Part of a small language model's weights: capped logits, 325M tokens.
Each number is 128 + 32 x the weight over its row's rms, rounded and kept within 0 to 255. Layers, rows and columns count from 0. Numbers have three digits each. The size before them is the row's rms in percent of the matrix's.

# layer 3 attention key, 384x384, rms 0.0598, rows 0-213, columns 192-255
088:132110190152101114075087103115110129157113134102151163132122120094159101094126162150157160094122129118100088185105151089099110126125116086084136080145142149102159079074138132125118132109094142
084:110071105150120102169152151141091143143143121138193110092186074162195101168119111111106110162102153112175128128084112145115200129059115167155098180075119172121135124152115090100031125101147176
102:092122089127128178112133181154177102114157167172200103080104138211184151122120139125140122160130151120086135073148110154102197088129173172200074168075061183155168216136114149140099176120189117
118:143095141113073083185160092129078164166107119152093140178210117100079091127129055144114156108142113134116133142078092078128120173115074134098170115154148142111099074104104095116144090071109133
107:156124206144105082228109113143084148144110123169154158120100131163215164134156123145122131118098168132130098116065110097108077150102085137089173112129134134141116079112095121129100089117124103
127:115197050103172188102130171177127116143181106118153101089119158117121169135156166112133090143085186138118134110100157172114149115150100165086091175122137168154081183157124109134170175172129144
097:142185091144135215157113205133141082142144115124123113087100134162128182106185122120157119115134172117133133075167137170112112113150122169153058156089125158104101206142124146117120184157137169
094:188117117115139130091125162141109109133151123074157127112166171207163138162099172122135123120052157134159141163113182162135121163155112131138057168118133183102082166192078108115107165134127109
140:164144048141184182122141203170189070158124084133146121110114138157137170154126189132176161185109129152105130131146150138110155089097146142142070172133159158152130217094116139139156126111190153
105:054174132080178127120121120082093208088133146153164127129174150074092113112109086145159147139121126080100105153119146132142123149158120114173133144145143093125091116106151086132185158145135112
114:112088085126125120107120115132138127196178183148113146073148162150140170162097107110111137116081131127132130106060142146132124183175123142115116138136178144097166132062163121067067115194163175
101:119157158097166099113040161099085202152166133109144179122173089102149188118107154144095103133133145154108122162112173168145086188134073171098119150139027139140075079135116089129154125193113064
101:113100093128145133149137108107171088101106137090126143146113080113158118136087180104171136148121129100162075070111058096148139100049174084155133163173192124150196070124123169130136181083173104
087:155095139142120159167159116166134054185126117138094117090124130100139109102145126165095068082181130122079167115116131073159101134063155109072124128101169185119123141134129140206122160099112117
100:151152147107113122129090128071052167125154150124181161092151137006081129174094161127142074138105149116094139094113143142109107180134118151070133120130118119159136096129146094076179129155108136
101:118118156129136148109155123142121099095101151151087128066148133176129187141084146101121150175100126143171071090146154092157087081149081118112081142115160078108132136031092155071121072163134118
096:156215124111139162136178161159146046166137128060144115147054160143135146093191129105203135129109136162139101136213106102121112050171119148101105110124108173175112191139109157120179110140133109
097:129133198130055081129137060123077159165112094140100188144174112090139121152165086117102143092108104139110145185067151051077072139089121089130148087145130095108141085108097116092124118111097136
095:115062147095088082146078129089092162166116143058117118122179120136159118196111105166093164127109120170135108165036135095093143142110066091200124105121119089104157103138114084073101049146125096
091:155174219129110118111172133109163100100097093155136142185084173145137115106222060134155128081156123149175133168156118054107117084121111158074141064144108115181129125079082181121115104178135166
089:168102115127103094174113086104115142144135148099059133140158111094088069179104148144149132149102083115095115163085163126149112126129152066136171120150176109114147071106111113134108092090119156
084:155134197097138142088132119190082130145132072081084110105189089153147095144117157133118167068132108124127097089144122120116162138121083107138138108126111143101090137105092097099143131115053144
093:155077178136133102192144109117116098131096136146087150141134106179113118127131128114091124111157127103178074131143092061117109121145137113098163157128138108100087121107149100114163085082138099
096:080119139123089093110132050140056145112164084194100161160116126171176113110128069111077138108137100090143103187084119065124123193163086099126179078143191128142134071113132120114166106098120113
116:107087201159079085114143072085110164143115160168123163146123082133134095152118176137072126150114103079133142093084154120144124128135157141098123148129100082117212027153141120138109136101132137
101:106136159071125135086105134082081170138124170062122127114136127093119144163136147111132116099144135124140129161141088123122052180146070137177137104160080070153143058155155113111142103225123055
097:113092110112108093135090121081122152069178114186147143103118136121145064080130131102161147146100059134053123126142132127080194123176107080174148064139153119114213091148132163127087127107144154
092:130135087130147168123107118142167088152177129087097113128134132179139139098123103142086080123212145203135097215073140167121099134088111179086127153141178167095107146128151158166102110137145101
093:105126155110110104150139076157159077141148136102094111141093107162189114092084077153102177125108109129130161125170184209078131125119135128103096088116087112109145146086154167134033137115141163
103:136123105135169157089120121102120089106100147059187165089139115091141148186090148122130095138108214155193108139107131178143094132106160185132132131117086142111072139148144079108104120146124050
076:161121121133162138102123131074123141151130131156157117124169148116177111173079135109125072141140161128148105128084118119165127112115114166103058170165159109169058106164135141109193141098191121
119:129184082079149147066104137111123183180165108133091136121175120148065144146090101130090141102194150177152131131166189172175156175176136162089116122089079184129106126098154100111100109185107144
096:146135120213109143113153116113093092090108059123093112174118089170148134127156082142133158098145080110119103146120154129107134169065100116097160093151149144128155163124108159125213172099143155
101:125142157137086174109134094149081180176114198161114189148097119086098132125107181132166143120175117122110198127108109128157089211165125111127153195083119120193125059169171134160153146139070126
101:153175128116136028116176136137170079110109076137169114169149149190169154180167138076196119131130130197168095162143135099112131066115051108072143099078130166085102167146089157123098148175164142
109:097119137090110123176107112103112179134100137137146161135218142091121113063053106117164107085132111085104088111095141154153121189115142114139106119141110136148094083113197114142107147099112137
107:147145119157127109138145066148125108176137093091136135140126110155169139148159077122121140138131130140149134127088159094151091102111098207132161119141154139128138139111125107130123140130192170
106:121151159093112107140132113088092140156110118086120171112132129103079118113113104142162118131079077118122124098159144076170123110119227135110154132139111141087108100119164156101129120117137124
099:129156114092137128129140066135176073121155116119113106160135191074127138111129076134152113093189137092110147127069107090174127146115103096152075085050116109100177134117113104121099136120142175
106:142127111180110171093145161179151127117150102122141070163164138131128131113100174151150168102073174140072125111163099202125150155105111097149098176062130145160119187130099108140136136097132096
115:077116175127118135151095058104102156177136176167133148097149120111149141080090172156097090134092121135162114141134175109119085185142133157108152097176127136144122054116179096072128114119121133
095:096148141098078119152154102130168163131176158105154109157117129126159160100145103088065067147123173152145093165195145104139109103101137139174165118173123138140161136149167080128101118134175100
099:089138150064167131042130120150146134096133183142146122132133140128119128081104113173114150145153095123135134122156121110146121199117103142048137088136087095153121083164129119104161120159098168
106:138081067146157124121139137155114117138093087116102095193162144168138079179111171076157126038195138119126130124088108164117152198124114089096124128080091144131166121175071180141149122083108129
098:071131078169157181198157148087083148071176130173129104141130147146110105155129133139106099136179123093111117162177182141121116107157096166140138141125055054102102128202152075148150184114115131
091:126149210121146097132138118150096163128127188128128100132167139137152122184104204154082120141099127154178129109087159087115104086159133177142101097106078099142078108141161090117154117133145112
108:095188164148150140109119119141116158105134180105112121130175131131133106175118153116076113132148138184097097123122141149138113098206060173127110109193134093092118093162135103130217150104123082
097:137090140142158120114140169143144077113103109168103136140148119104149065115161119155141116129172180127089135121105063103197110128092134077106127174079144100117147149073105142134133180106135109
109:136155123129150141119101155088188097118155153109154089073094122154177114171130183108116051128131152120153136168120089132077147035166134189112105133155142115100162179103078147089093104165146046
100:157126141103136096129162078166138151173112120070110064176125087148111126115166109104151217097138126184107092158163115169070125128102089096119112123137091153144138170145187142148100172111105149
099:121134189119087118138091087151118149140111137147153139083147120105117108120051165139137151161095115108123122173055125068127105120135146137137152101136111118107095088078163113129120127107114134
114:078149123120093172146115075108088119163148131085096132155176064119128100076151057190057122103123143135111152168079094140184079178079182122154136100150160134132129088117165060131106141114124156
085:168123044155145138157104131124128132105093140081083150179144103161152150089145201094070160104101128139118088133123156148164152144104145171130119160141085126133143154153125126104158140148152180
091:099116107146134146157072135106151141199104207123158184114098139143134122092086162186081089143150144148152162120093182118099101124119159163125148164150095115116122141098109149127163107124080079
100:065098065132194131173120159184124109113188108108107124145176144206089126117117150082091092144093203137097121121130147171162149048112187121124091211130238159186113149121141142156101131200156105
103:119146168087076137139096093139122109151144129095154130102134136086152136186177185154100092152172139096138135139173119126173151108098106110110101060099101086127083065124156085099138134069134076
107:163137101152168183116138154167196091105153078136139072106078105159116128115156145148120136122144164181139139074148123139107151091074133092100132153114103166153127243099063129105211124112136086
100:136060129147135143133181107056082098103119103137093137064169156171127112066135134182151178120112105110128159091050162155102116114092171082095131137102095127097109098064135114057133195098151112
098:110135104090169093130120099143104063186125062157059127217082091193190110150102032124142110056131122096162134148104180162177115124124125068125166122146163145109105127104121135183151187112118174
103:162049177141186128084093123134108124152169117117139114145099069163166139172182129118099147121126086117120106104131128106092193154123131119117126158119100168105092093095087113119173062162123073
102:158101125097138102162112144129155144124098096092150121149093168206157080129141127093167066045162084155167148120137116127105118132130141090125108086190110188099098165129128132121193150135109099
103:137166112147126082086139153113201157121136092128146132046129163119113128158137039134156118129087128117160138082152088172087104136128126128145175067161078131108163118173128168076174137165113101
090:077110118127153158119127099075178087129114156139178112071156188130157150083119146134143130116044132133130104083103133139093113124117155106113093109118106079127093098119136126078151214131126138
111:179170120120114158139190131149123119128147120110094086162105079124078178097103146148109160137080117113172183126139167142159135171053192162162132192106128137162132158129170097158158072114107173
089:135117088098105135198156107190082152144167124132135073142204125111148144080140115115066146129118114072148116124130071150094101150042140121057165091130138123118144152169181150136135109092107158
094:122083116154214084088235125107142077105129088086097137148095147164119088110068104142146124085161157138100113150149108129113124109187143055136140131119117124097074125125120135157118125123111157
092:203164105146113163138099159104120107111094160107133111158116087109075186124145140217107149146125081075185106127094123175118124118141128137117162134159127101139151136112183123113131100143078164
087:123104069139106106189162197132122118066111121035163152184136147130121183068151118141105171102094142150116087166163100129147154103058152124134078107193139143166138172111128128130101126085135118
109:042175082117153134161078121067133145168091124088115120103186133143143122145116148074129144149120174137144076173106143114182119128139132123151085164144119161082142114101118080131181132143162133
100:163102116133113090070085145045141133100127128130102061081137172122105150146096172104085138104130151147120161110123208146051141178205170125169128156121106150117150104121104184095126095139109099
104:078199062117144156206086115124146103089138146063147128116142113093133175109141113070137108130110067177161126154134108135153081104127087141155164098184174149113102159155150115140150194094169146
102:134063053093116211155096189165125074122107156063179176147123108162160167134145147143158141158128142176109138152099117117152135097166147100102153180135132146153073166113088153163159179116142089
107:107107126143109081117131122121157117054121146103169156135157144110093183123185133135133134134129144143147137113149120078096117161148165164128143143142151082213101132125090115106157123070136071
109:140061131121100082138128076106129153113091107099115154109143161101163152091155110068145116134116139094119105075147142119138150128157112113116114132141163123127163084076160114092098102163100111
113:089187148123111155134212121131148143097141103081093088124102140128079086132149070154107131108069155122027170059141066160160185101079151113125074144118135178130158169099139095172152172062094128
111:152124128133164129112115158109176105073115062066144053142032119114150135166118070137107144100146161154107083136139099101128154103104131105184144124130132132127132174119126126136124147103149150
094:105080110117147118076138179140177151100088147135145134080143134106120098127099083112097125094119118137102092161162138180135172115071079139104124118076108127130144153134131157169128048191086078
113:120118122094156123112090123151092175140074190129128116135178122084139107114087190161122139116086094151118141149120140176159142140131130141160134161088037087083110098124183147132129142143097074
104:140154162175133136132141200113116114138181085097109103120084106120098113177167126149169160168094132072064155129139129116096203078147172143133123147143162128136153140141108166112125179050111129
105:136190164128112160122113095134113139197131164149124157126139124090124130129119109190130122149121065113159153152142087180104148185070116104138128099104144134099101083149216104188136166108124160
096:120120132138156122103142131119172111106101138097084146122110133137140164149144111131168187136176138120115161066167239106129115129148062128146167098138067152133095163112109123155140156144139106
079:174116138166130103143151116165163111150138136163116123152102132180069148149099127122073118161117199095132125067165123171102108085169121047132091161070107135126154125140084092167136136194145100
100:113138178157108158158158128070105125142121163167044099122114106138141097175140098167179152176074114128155125113149064108146132066096159180104135109177148130185167123124130183118144070088123120
106:202117123159128130149175150198157105121090157144164154164117179160130108119092115132105138105085087138121127156179095166075143116102158099065108077082128119133122170147165165133044121132133137
087:127161115090128156166101126115100128173116177130156193124152114132140108103135138143104127091136127100177142116098097120179179155141149117135109157130108093142097117129142149083082114093172088
089:077132147108103141120129161080094159087156106093095115142199155096176121164184161120131096173123154066112117164129112068133134112163121107106170147185156138149150082156094048107116172085121128
087:074141087100096138171141142114140073104148108078183109105056146154088109186119056156146178089150084098102156121138145127195120129074125138131191130126121144117144155130156129152212117095141136
105:167122217066120114118118110137128141125197112107151162134089111103140122154158150151090134145139100114065111140126113139073099110115105156138167097150191091161128068108132131075096151118080132
086:134142142116120117130154117114138142118077142156093165141091093116084157139141186153131134140164064123179176175183058080099167142148106105143104101107154126140143119144145128124119085136086197
102:134127157112143107089130136187105179148139129175153115101179141066124094136099126159105109134174115135151136110113124139127079118098138179137098147117101080120132096135199097155111162119115102
093:087120171092102138124153184186133145135155127126091072136132059079090109148124159141071157106025103171109103088109087152097128146130122149121121178111134179098095152142126143173138123096122137
104:130143135100157109122093142104136133145084153185118139086111146170096088124073108119168110151125123075140118164121133105052164109140097127163045063142138125105145147124138151151092115156109110
094:113175113190090090120111072110124120151170158121104151117141142147148144141117077148132089144228131064176164137103158113155127080155153108153167095136203098108158128119157089123129162135144095
101:203157143146129095139151106107091080122129125125122144144105120186136139141172118090144159146120134062158116139138194066115083083118107134098137094204183139136131137087120109078111095096149182
121:131146134099126120111106137170123097090181115125147136106098123127127181111126185132118122189181112122202118128141118072086063103134097156164146091147174118101070159145120118088134148133116142
092:129163157142144099123112089095110163108112151147092208110217150101109083095076142049133125149190117117142137182138190115117070108128067124115080071135115077098101075159197078160118110202122121
075:108200115155170135116150129102148183093116150120118110146131130120175084109124109144131107100108058110116156129127106121105102149143165145096115124091122148134136113177116082136052052121073114
077:106168123167087148098183115109173110237198139149146166101143155166125167103081183098163098137134137170147154169109120094140091164118137173120167111176118146186130124114090177149116093151114169
086:208111157115145162115129142144072170097088133148097109108147154124139120143151081077114159099098119077065160142131108139127175160169155150122112123126151154092110155164105131178166125100064036
084:148112143145092097095181141166157176183131162132113143131137119166099119109053127111127141158121125192163083115086121118139113131092183149191092130120119109152072123102170117179178120135145146
090:115151106104149133160078141071147092102150136130172098173055113156114130138201091146085140106079136129130126096193174180098145123101099103049134091151136143096156157133099083074086137156188070
101:151200088120154142120115189127170109087189110083169075191150107152138125148129124168112131113145137144129117166156144183140139128168158082086124147068178132148136108108084135145157189160151143
099:120183085098154121151074123088145118139140157153130138113070135166143202107111126147037141159094154154142054116162148183138110141108030130065167114172122105113159132106096152115146129095167147
097:189147132109121077134100097127143119112126123162189119126140175095074123136137078180114141093069136134077189117158127092095092173137081069094195085136135092095127130108140075142121144084163116
107:169132170170112095121153140125177083078124086156170110120107144145129129109169066142194111078115134105095210170163171103095093150113173112092154098122146154124131138101103133119118153159146142
095:143098162116136114140177162164078112169108090112104095140115098115148149144166134106140134076110084153108165085160121092146127126174153166146130151078115138133084125146114107119135136134144147
105:132105185115102138074083094126083186133069165126100157150152134101144095124101142105100191113100114102122138091065116146151173122104106108093095114129090176148125047116149110110124079169074124
097:093080146132113119066134130119151141093138084138089122172168096156124123116153116164183145139131091150113194154137138088158099136102196191119133124097150175124103089136131090096114131099075121
122:139097116121134157121136158100119124111118071130160113106087183132172156126124122099156077121151158166093152126132141151108144117118134079124120185080098070125168201151123088190087140145142119
131:053159094096128194162140124176067172169072204107065181161128099123159160159119160092155142142159073111101132113167088153182152097153114142166137104138095168157067139106163152137121148129097134
110:120113177142112138081140131106131151132073163152085141106151100126098075167152134139176146154118056079108179158166117191139130102088129138113091135109133168169104125126114131143085154143043035
106:150106122185124109109139158144147101098161057152154102108114178097135174155149119093181103143148136112104168108172139121112120097132191140055144161109132172126141188095126091137143160121134121
083:067146156090118083144154081117111130104121087098172135078084148124137128082122169086159116134158141159170100140152147081138124126115124100083139110168143110159111114141140114051130137089086165
075:168170112097100111130090169085095152159144125086104116113107109128167111205083136140167169156117152121103078088137158153164109074159186185123107147116153126089106085170110102092137113144123095
080:105153118092168159151116168158164151130140129184134117153106147098208103127084143162113121078116201152119139073162162141105152127124134106083150134153132144091186122111166115116139186111159106
089:112140156128098154102146179140122130098117142175170129173115141173179130070088126141137122134146120147102206117167121178149142171056176097101081126119129141144131107117157054101085130144119113
080:149074110084137118129121096127181105126145129115180097103103110156131153069116103174112152133144116207129132176123153091102109133153094100134157125154132134054189172101109162115110164122135185
075:130117141113050091121124143103127142110134085172126125144112172114054104141159135132155110128115105153109157139126159110089068186135093133121144163173142137140206122095090091114142109131084122
095:172118106131112104123140104124168104114155079117136085122089151127055158120174128144150112129120138152131116155137186088070069156161098107127166129143169117076156170113093090140126101134155166
091:180137161176175094148119078136203111123173119130142089106143125146080130131119111127077137131108149142127134107072156106097091177125121142093136122182105121078145126124122160137121109145118135
089:088137073134129154155158183134096142091091181146106108136126151131213096139074128076183091086103107101152112092128079132166151012099196137174120146092162151137075180186132161084139118146122131
115:158088186108101095083119126068132116100132110120133109126113137102127051083111112137103146114125157164129126141105148157105130168101141097113129114126099117109173076164108092123099120073103104
123:072133167134084055073173103175134151141160119132072126154155089128134099101141134161128175117146084133127153107071158129113101181176113160140134133177179142148105096060140132074176089171142141
116:125135171124075093087127106174122140141141100141080117128137149094109130092164182167098199096110132110157167093109153116122120158165123166106158122223141145099133080074096121099177115136117125
105:091097145136071127124142096150079163125080145154064198117149098060159124140175157104113160108130076086106136098130120121176164137165138177130175120153136151145082051125114115075130148159082133
105:121079156156115114091193191169085141137127080135085120142134126157147148154178141109216171112131090124114178114154120132148157107113202144109104167070149145152117124084115120111139156111134118
105:139110094120128136118104159079152111143164102214148086145054168205144143083128156162171109154132113199086149148140107150115138128170149131107117162143118124144172161124131116110086203192112141
134:104131092121143171152192178179127108122124080113121130167130109164125174146165098104161114124107101108057191117181133114131136103142152138142156186081130158149086206076088137156149155079146145
114:180123176149126127137106112108081126124116130174081131151176081081138135150111118123128160169109128083107161123097105076145144132161134092121149106115117084118133073131109159130120146115098180
115:119126167131104101131143060101093185119125154111079176143184094110150139175110093151126090125211137087123158099107149086136103176155087145147113127134067037119147061101130108124114128118114128
107:206135119134158140194136156112173088093158142146148147100053158237157180174112130174102104168123144114154123099160159150099105070089128148149105132136179143134152219142100073100134129138166116
113:075115163115079100142136042164093159092068175147112129142185148090138122156182098164166088113168110079118149152055116114131139206179131100131127100156094072080158049134146155128076159112069128
089:138100069132131218127125169136118075137121115059120139099108086145095149181116109106144148111115211100141124132114120114083086080168128137149087148090118144080118163179107122096102115132170133
096:176139071161110172100107133115144041103175110084093143125104121174112129220095113094146146113037164085104128093136129136149090085177193130094169189105120122152127210173070159139170132104158107
114:070111167111126123167139113115056211120156157132112182146145097069095063117108113140049145151132084163086129156086093104174154166144108100116158085090114088106141063103158112124125127118109116
097:095117147086068124126117122137130126077097136146127109140187129081128065117125088148116199123173121045135122205143165145197137083129177123149189102099102096121141110156133146176091113178094136
085:067101160127120100149092057100119152160119123158136131119129135082149122134193115123130096135186147129144167128091147126184198186137143123111098149179177087131148075126127146077122136100089168
096:121142225142083120123115121157128153111168166136120138126129145141136089116148134163114172170106125097089189150143158114165121096092137152100121135124167142161215142114137106120147135105147096
097:123164160090165090091131135112148166161094121114150112103104147105138092088196111163171081110147154094115219104163158136106157107140143115106076138111128098157151156088121118061103159075106136
098:092146169091179159105141133096093174099108122215150142106093183123132164135131130097134162097081111095132201193116144078124144127106124119117122073115155140204134098098140106182138132099199121
102:135101101081154161179132193146082131157077166151163148134078103090078110126093141068144162142147120090141056104116153113088092120123159150157126172152118150046081126142142104098156087184151152
096:102167128113134101161134144089102096123176133116117141133169146103182071172096139194071123159115114135119086136074111113117159127124076120155109107120135138076135119089170129127163187158126139
091:172099106092117102060147149098159103186076085134185162078075111130125132192153109127129110102112175161135150105088079159153213136122141099175143156118107109103121133143038115111085174097173106
088:162151103126115122081189168127128099039118095148127124141165139154171145157102109163143105135099092130101176133165102122109126081123159110081121142095148144102124175112182151164157134110083127
095:130211131105126170119124117182162073146165089137155134145126152159185116114120084107100152106104098081123120104140043195099152118104086118107122101082091171113120206117136086132154171132150152
099:121165180094117144123151087175106154087085078146108151126172152123132094075132121105146131097153133135053131128094143076119143127157103127126100115066116135158098127088136116162198157093106141
103:126112164119077063108063099085063141122122110092134112137168135128107129152163100149137082115203122123115095130095120083144133165129143131136143099178134145123138067123074113104144100085121123
092:144119120088136103154113150097115106116074075121134067154073138118182141159155114150127119075107127095151111121113098118124151133102198085154113150130146117089152138186091156111145148095142161
099:065087123118082123183107069117045201135130173135070127139150106088117133166165100098085112140167127074097156153126079110197154129146136107160145098102074093115173053104108165115142130091091135
100:119147184110123149122125078105087190106102082132113158124200128139130048147139131146138054102217119089103170153104125166139108167143145149167107117115101107195143078111149117140137087131079100
089:223128164151111085032124083108134129162080111143094076140119137117082171107066091106183138095128126073111142109093106149142173146146105122107131142098119091106129121114125138160124126168098151
096:135118100146143158092136133077138089108095095132127088141107162104118209158074117075169164087120104032121157101148088107101077102160108160170083169110170146146090173124134170136128083129122160
119:131141077119152155105175202121186127111189136086171116128108131152129080125144150125129141136089184199131123117149122181117151087090173133096098174105133174126147209155130115114181119110116123
089:107123183126032111118107175124081173118093179151131186155144143110146154111165157134121162101043125092114123160141130146142132138173145170103159083129118115125156116105154167100148186111096137
086:175144110135102154131155147090133109073127151107076173140134100172105147167080187170099179138007084148144127118116103111151131086140175103137160189109081089122093120129166132178156155166114070
091:114154163114074162123105104179148170101093141142132119093157180158150132177182092133153142148131187132139121111050122161142096194080107124113155081079154156117174146135130118124106129163112121
096:187120124144114123163115137112148112076151112103134081148169148179133139183120074111083052099142134101150050132133105138094098175090190138144182147115086105106131175167095134124143128093139160
097:119127198145084140180069105068109164137127089165051137099114190073146104086099101153151124123107110148201140097105177102116118144142109167132093114151131116156147123135135136095101116127145124
086:107168105112153170076146159088104157117124132102119172090134069099094130169134111131122155143125100066105131107191120138098160155092078138088168110074131188165104128089183091138139090168088154
104:110081106146070150142172148150120125109091126127118129120133079107144108125089141088112122134125095181160079135127128110087093088094178170173108155123148146112129126138161177132105126101112104
097:072153146114114134134109091096109162168149205166120110119148126131106098156175111137109101176148135125133179199080131139193109185187100054156058114131103079151151077124169116105190089106103114
082:150095118105139179118150135191151110096111078133073122143065148156128092105137086144134152135074165129111073037099142136128220104113163129065208157138121145165149147110117140158154144183129134
095:115167127104109107129086068074109147096114115156164084174147106145147159216121106163108059142142177144162150152094128095128126113161122115148158128121125110113160079126171089076117084098136097
101:102128163136080142133141115124085202110143210123123089194120120112142123190093111091112115149163102098117148167093122157119131181104134126182133066125163067156166087111136149207173098132112108
093:160091164133128127151156120158147118126142124114047176146117098124064136096118112146105176110115081126164135102108150100115110117107126127073159152148161102152100134120177132154153104121089140
102:124140120106133177123108157136106135120131151161183191089125139147120147195115203146143092170162116174107138138114086146107115178133144124181099083116156102105105137154166115173140171107097131
086:166100124172153168092159139095166121148106109145064177110126171093125160115124098108115149131101213104162110059143112114117163117110142153108110186102112175135133164157114085145117109132177107
126:152121186139084061115106101069170135134108091130060163127140115117089109123143119117075083104106147073089107056130135086118179109177150136079120158125104142125150123058122114097099097077108087
092:129068109133142184079153144099150066129149091098101104152127157207105131151129097158109134099092177150160131131124091134160207113118167129098142161088178156137146109153105149123141085100110163
102:180137128097148110176171163149182068097116086080166142146124172111116131164186094119162138088104172106136107087145104188109159091120139046154142160197172155120162185082105122095108141085119149
106:173107152094081079126101119205091099121081100119152149158158085110143205117123117136128103122125110129123156147100178129174086083120120120105104114123162107127197135118072177121116124123099174
111:125128155118131105147126124088141167087134119114164116134124148154128192109203081136103082166133155160143061079127127121087103143102080178177099124183166133171127113149125065064094075111153114
101:157138133126107130144149121096154103087126073093097128179095144166090137177139157107165109128109156120135107111193136123109164092097129088158137113186153108117207147083118113053091095097116085
109:181088147109134140128125153117167125130126137117069123094077122062108163105163134122140164154099143078112145028155160146089189088110132113127101161179157103108174147131173114036086178086121141
099:148138106176073120143118134134154088127121165155108101135107161146160124108168118156139112139127141085111145125148122122051143102160121217149104139103125143168164125165100138111150116120155141
102:107163152155165125145150132107102131088152150134101137088137154157065137108033194155113149106102127127144173158168143137194122202168112115113161144132059114043118099187185078160146117163092115
082:117145116162076118169110124148094149045129081106127113120151139070074102097146138122115122133070139164099099076096169127144140139163120138131204163130130131110175134173100159156163173137084106
083:168053098122172112141173155168176103143112099129134172097101197152112155105133141127131109105174171133148072094147102155087099074119095149080132154104109165110095167158058132141131146176160105
082:167108144173195140149136134133145162079150107077093136161122154097133119069107157126176137111091090106135132073136202112092158134055135064102183092120183149099161131136100139122161103173094125
083:139104163106100131138133087138118196183115154061056150093190074163122144138131137102123131071146159162124133126081128103125117159123168133118116074110143143105095129139117160113109169110150179
087:119124119139181188112185176145174115130169106125135161092120139145141057074122092124157170125117180084121127130181136142114142084090147138082158121101127137117123190176153156170133125185127143
092:133123137094109075174107082102099137158107105147137162126151142120148106148159099144090082128182159165124110144108130125099128148134102135140124123175153114139116124099099104098102150113171109
108:089127076180142173111138185199142129167163158131168101099103161145169119121079160158186121153130066107144139173100074175110147116134141162113132110054106100177114153186153163167154126166102167
108:105163044135169148115138180141145107130122112068156087122119105181173127100059178152145119163113103150135123127132066142097110135124133172156098189082162119151120176178111153179149087115136138
123:146081169140105071131120084105107156135099118169098162110151124107127119111136093108126107143124109087135118099149145090115170094134127138123123133167118102139184086108126074045087160121140095
088:136118143159103146115111131121128097109078109065153177134139110142117164119153135126134123124085111115081141105114162214138105155107162128124137157165161091142138159124089141108097107064057141
096:176100106169104147089152126114163137119098122116151095170109152122108130103145072069102098072135139137162120115127141137154126085126137075134139201057137173077090173135097128152134142137123154
100:081155071148140153114094132144139150120174196114135177068118101106139130135137164100167103097162131122133150156148121148149130103134128135104106125115123095084099132173084112188156156141142099
094:108097165152108147146173110146052100078098116139127097163133186136131133128156080120125105121086124082148109088128119122144117128147053156140155134183130143095138126170176097148128130125143151
100:117123104102138088189097153109112168090168148074071087101146135101151178118144145104118190156104125180155098155141174106105096066105099104142141065133191125085158098134114105068138118204189154
116:122092133120141127124132179155150166168062162168111183104116141115111189163215106132073163108105137175109099106085120101059126117138080145129122145135203141097149126106084151094135172158131099
107:156128116113145088164157120112127108194128142180078141121082172159129084132144146107108103125125107143111116119127107154076158141133131165157105172155094152152164132165156115095169155085126142
090:068149076143218123115140124139114160142086146139067154078159154134100141135131143117108131063144169076184151080136154121210202119182190148120117161146119170193129145057168143085172154132109143
076:136102099146117141113098096157143131104151141118097162119144158128160166102120150108108096168121152178110179088162115131099149140099143149136084123128142127225148120109124102106098133087107157
096:107108181114090106145142101197152108185098102130106148126071138112139140099127092103182091171104155112113124086128141099083120130044125153111127156120112169156096124063098126167162129113083132
095:121145098139136185115122152170123108124091116105196127124126113177093076105155137124092096110105132117154124067149109165127139178112102154076125112171044181192122139149097189119177164122124085
111:173128172129123099151147138118111139174138082148106082171117122127119116152149095124114169131153125119116095064137178106079184100070115120075134106114184094212080137100138145151085124137108122
099:085102157143168112082094058097100085143137140117154140120143146115139073167168100136108075178130128126121162127113141108123148151118170104150072108159121124062108069083113075016069113109120143
097:156149123153137150127149210140159083086100144128111090090126185142071101135143128139141128088052104108125095104182096176125130157113107142083083167085087167141138195136060113178136164122162125
090:054125134124112088166102114128124144110142136120155116141112176121163129026165122070179082132142102086093127088150198120120097140158076143167159100121154160146101127113121120123142136136155100
129:107221074088129173101148210145167152097128110141166085133161146122101185153080168121126136106098177134116128119125115169195091140108123145152111200049133129122071161120133115189157138102082165
103:133166161040108182143164104164107132115087161168112095127128084134178132129098140171146094100152125039101143079136102124151151124156130147070097170089105093147139129134121108208116104099083125
091:161149145142165138154191116127099109140105047098116069138155096164058122117162147203124184102127123095116073080159121182129102124105100130148093202097104183111117131086128139134106117103125138
101:168093117159049089148174166133097122178124144167146097106146149148073106145135170141126137173091128103074129067074148155097158108106143080094120202140103120087207170110105129127106135141105118
116:112147138097169115137119079119099123178124144142099171081080152104119133119119118126127104098153127187181177153119158116121154126182102157128167099116122092122076067147154133127091177146163141
104:100166176134115132105145133137082179130082101131072090146117105116156091121084145160158117128112106132172148178149082068139157135143215136145130149105191107151150084188161151139134092080091126
095:130127107173092141117075176120163065065152154098204154148119167097171111120156153102194071168146142112132084088130142120156155136127123095120115116154105126105122175129118076146182157128147135
097:165133137090088140136169179153077104081106093147081140170156092161129114204084130122113205116107097142112127145168092115134127123072107169109133164113117160160135165115110160174162101095082119
079:142104099168159139144105191078146070158103080057136133144095141090160131141149102075170125086136133126113120105099126157117112150116165131135080096100069156071110133147166149151117169064125108
089:171149118150207165108149117080147108090097108119083145097175184174128158138102135128106165087077097133128133091126092144124174124163191075202074117135142091078135151125143129114085151161211141
085:162114070169134172113132107138124096104158196093132168089111164097158157140174095123141095139074088103152131124180117132114162159084177061134166103141157106141101176131160073125168120125159142
092:132111166119147103105177091109124057140116146113127157139048150122134131156150097145076071112172119096108138107135134116100174171104132107078183114135131144119095078124128154110108051087095113
090:103111123079160107092074120142158098137126104105133128134149134184167063078168114138111076131169099159092107111119087123162112130126089120121135069196086146150098126116110107117194132067118072
084:096177071165138133134125158130136081071150132157168100106153132133150100096096116117138133170131209133161100125141136090197120086095176124180120184078203136141160172178132125142132130091204134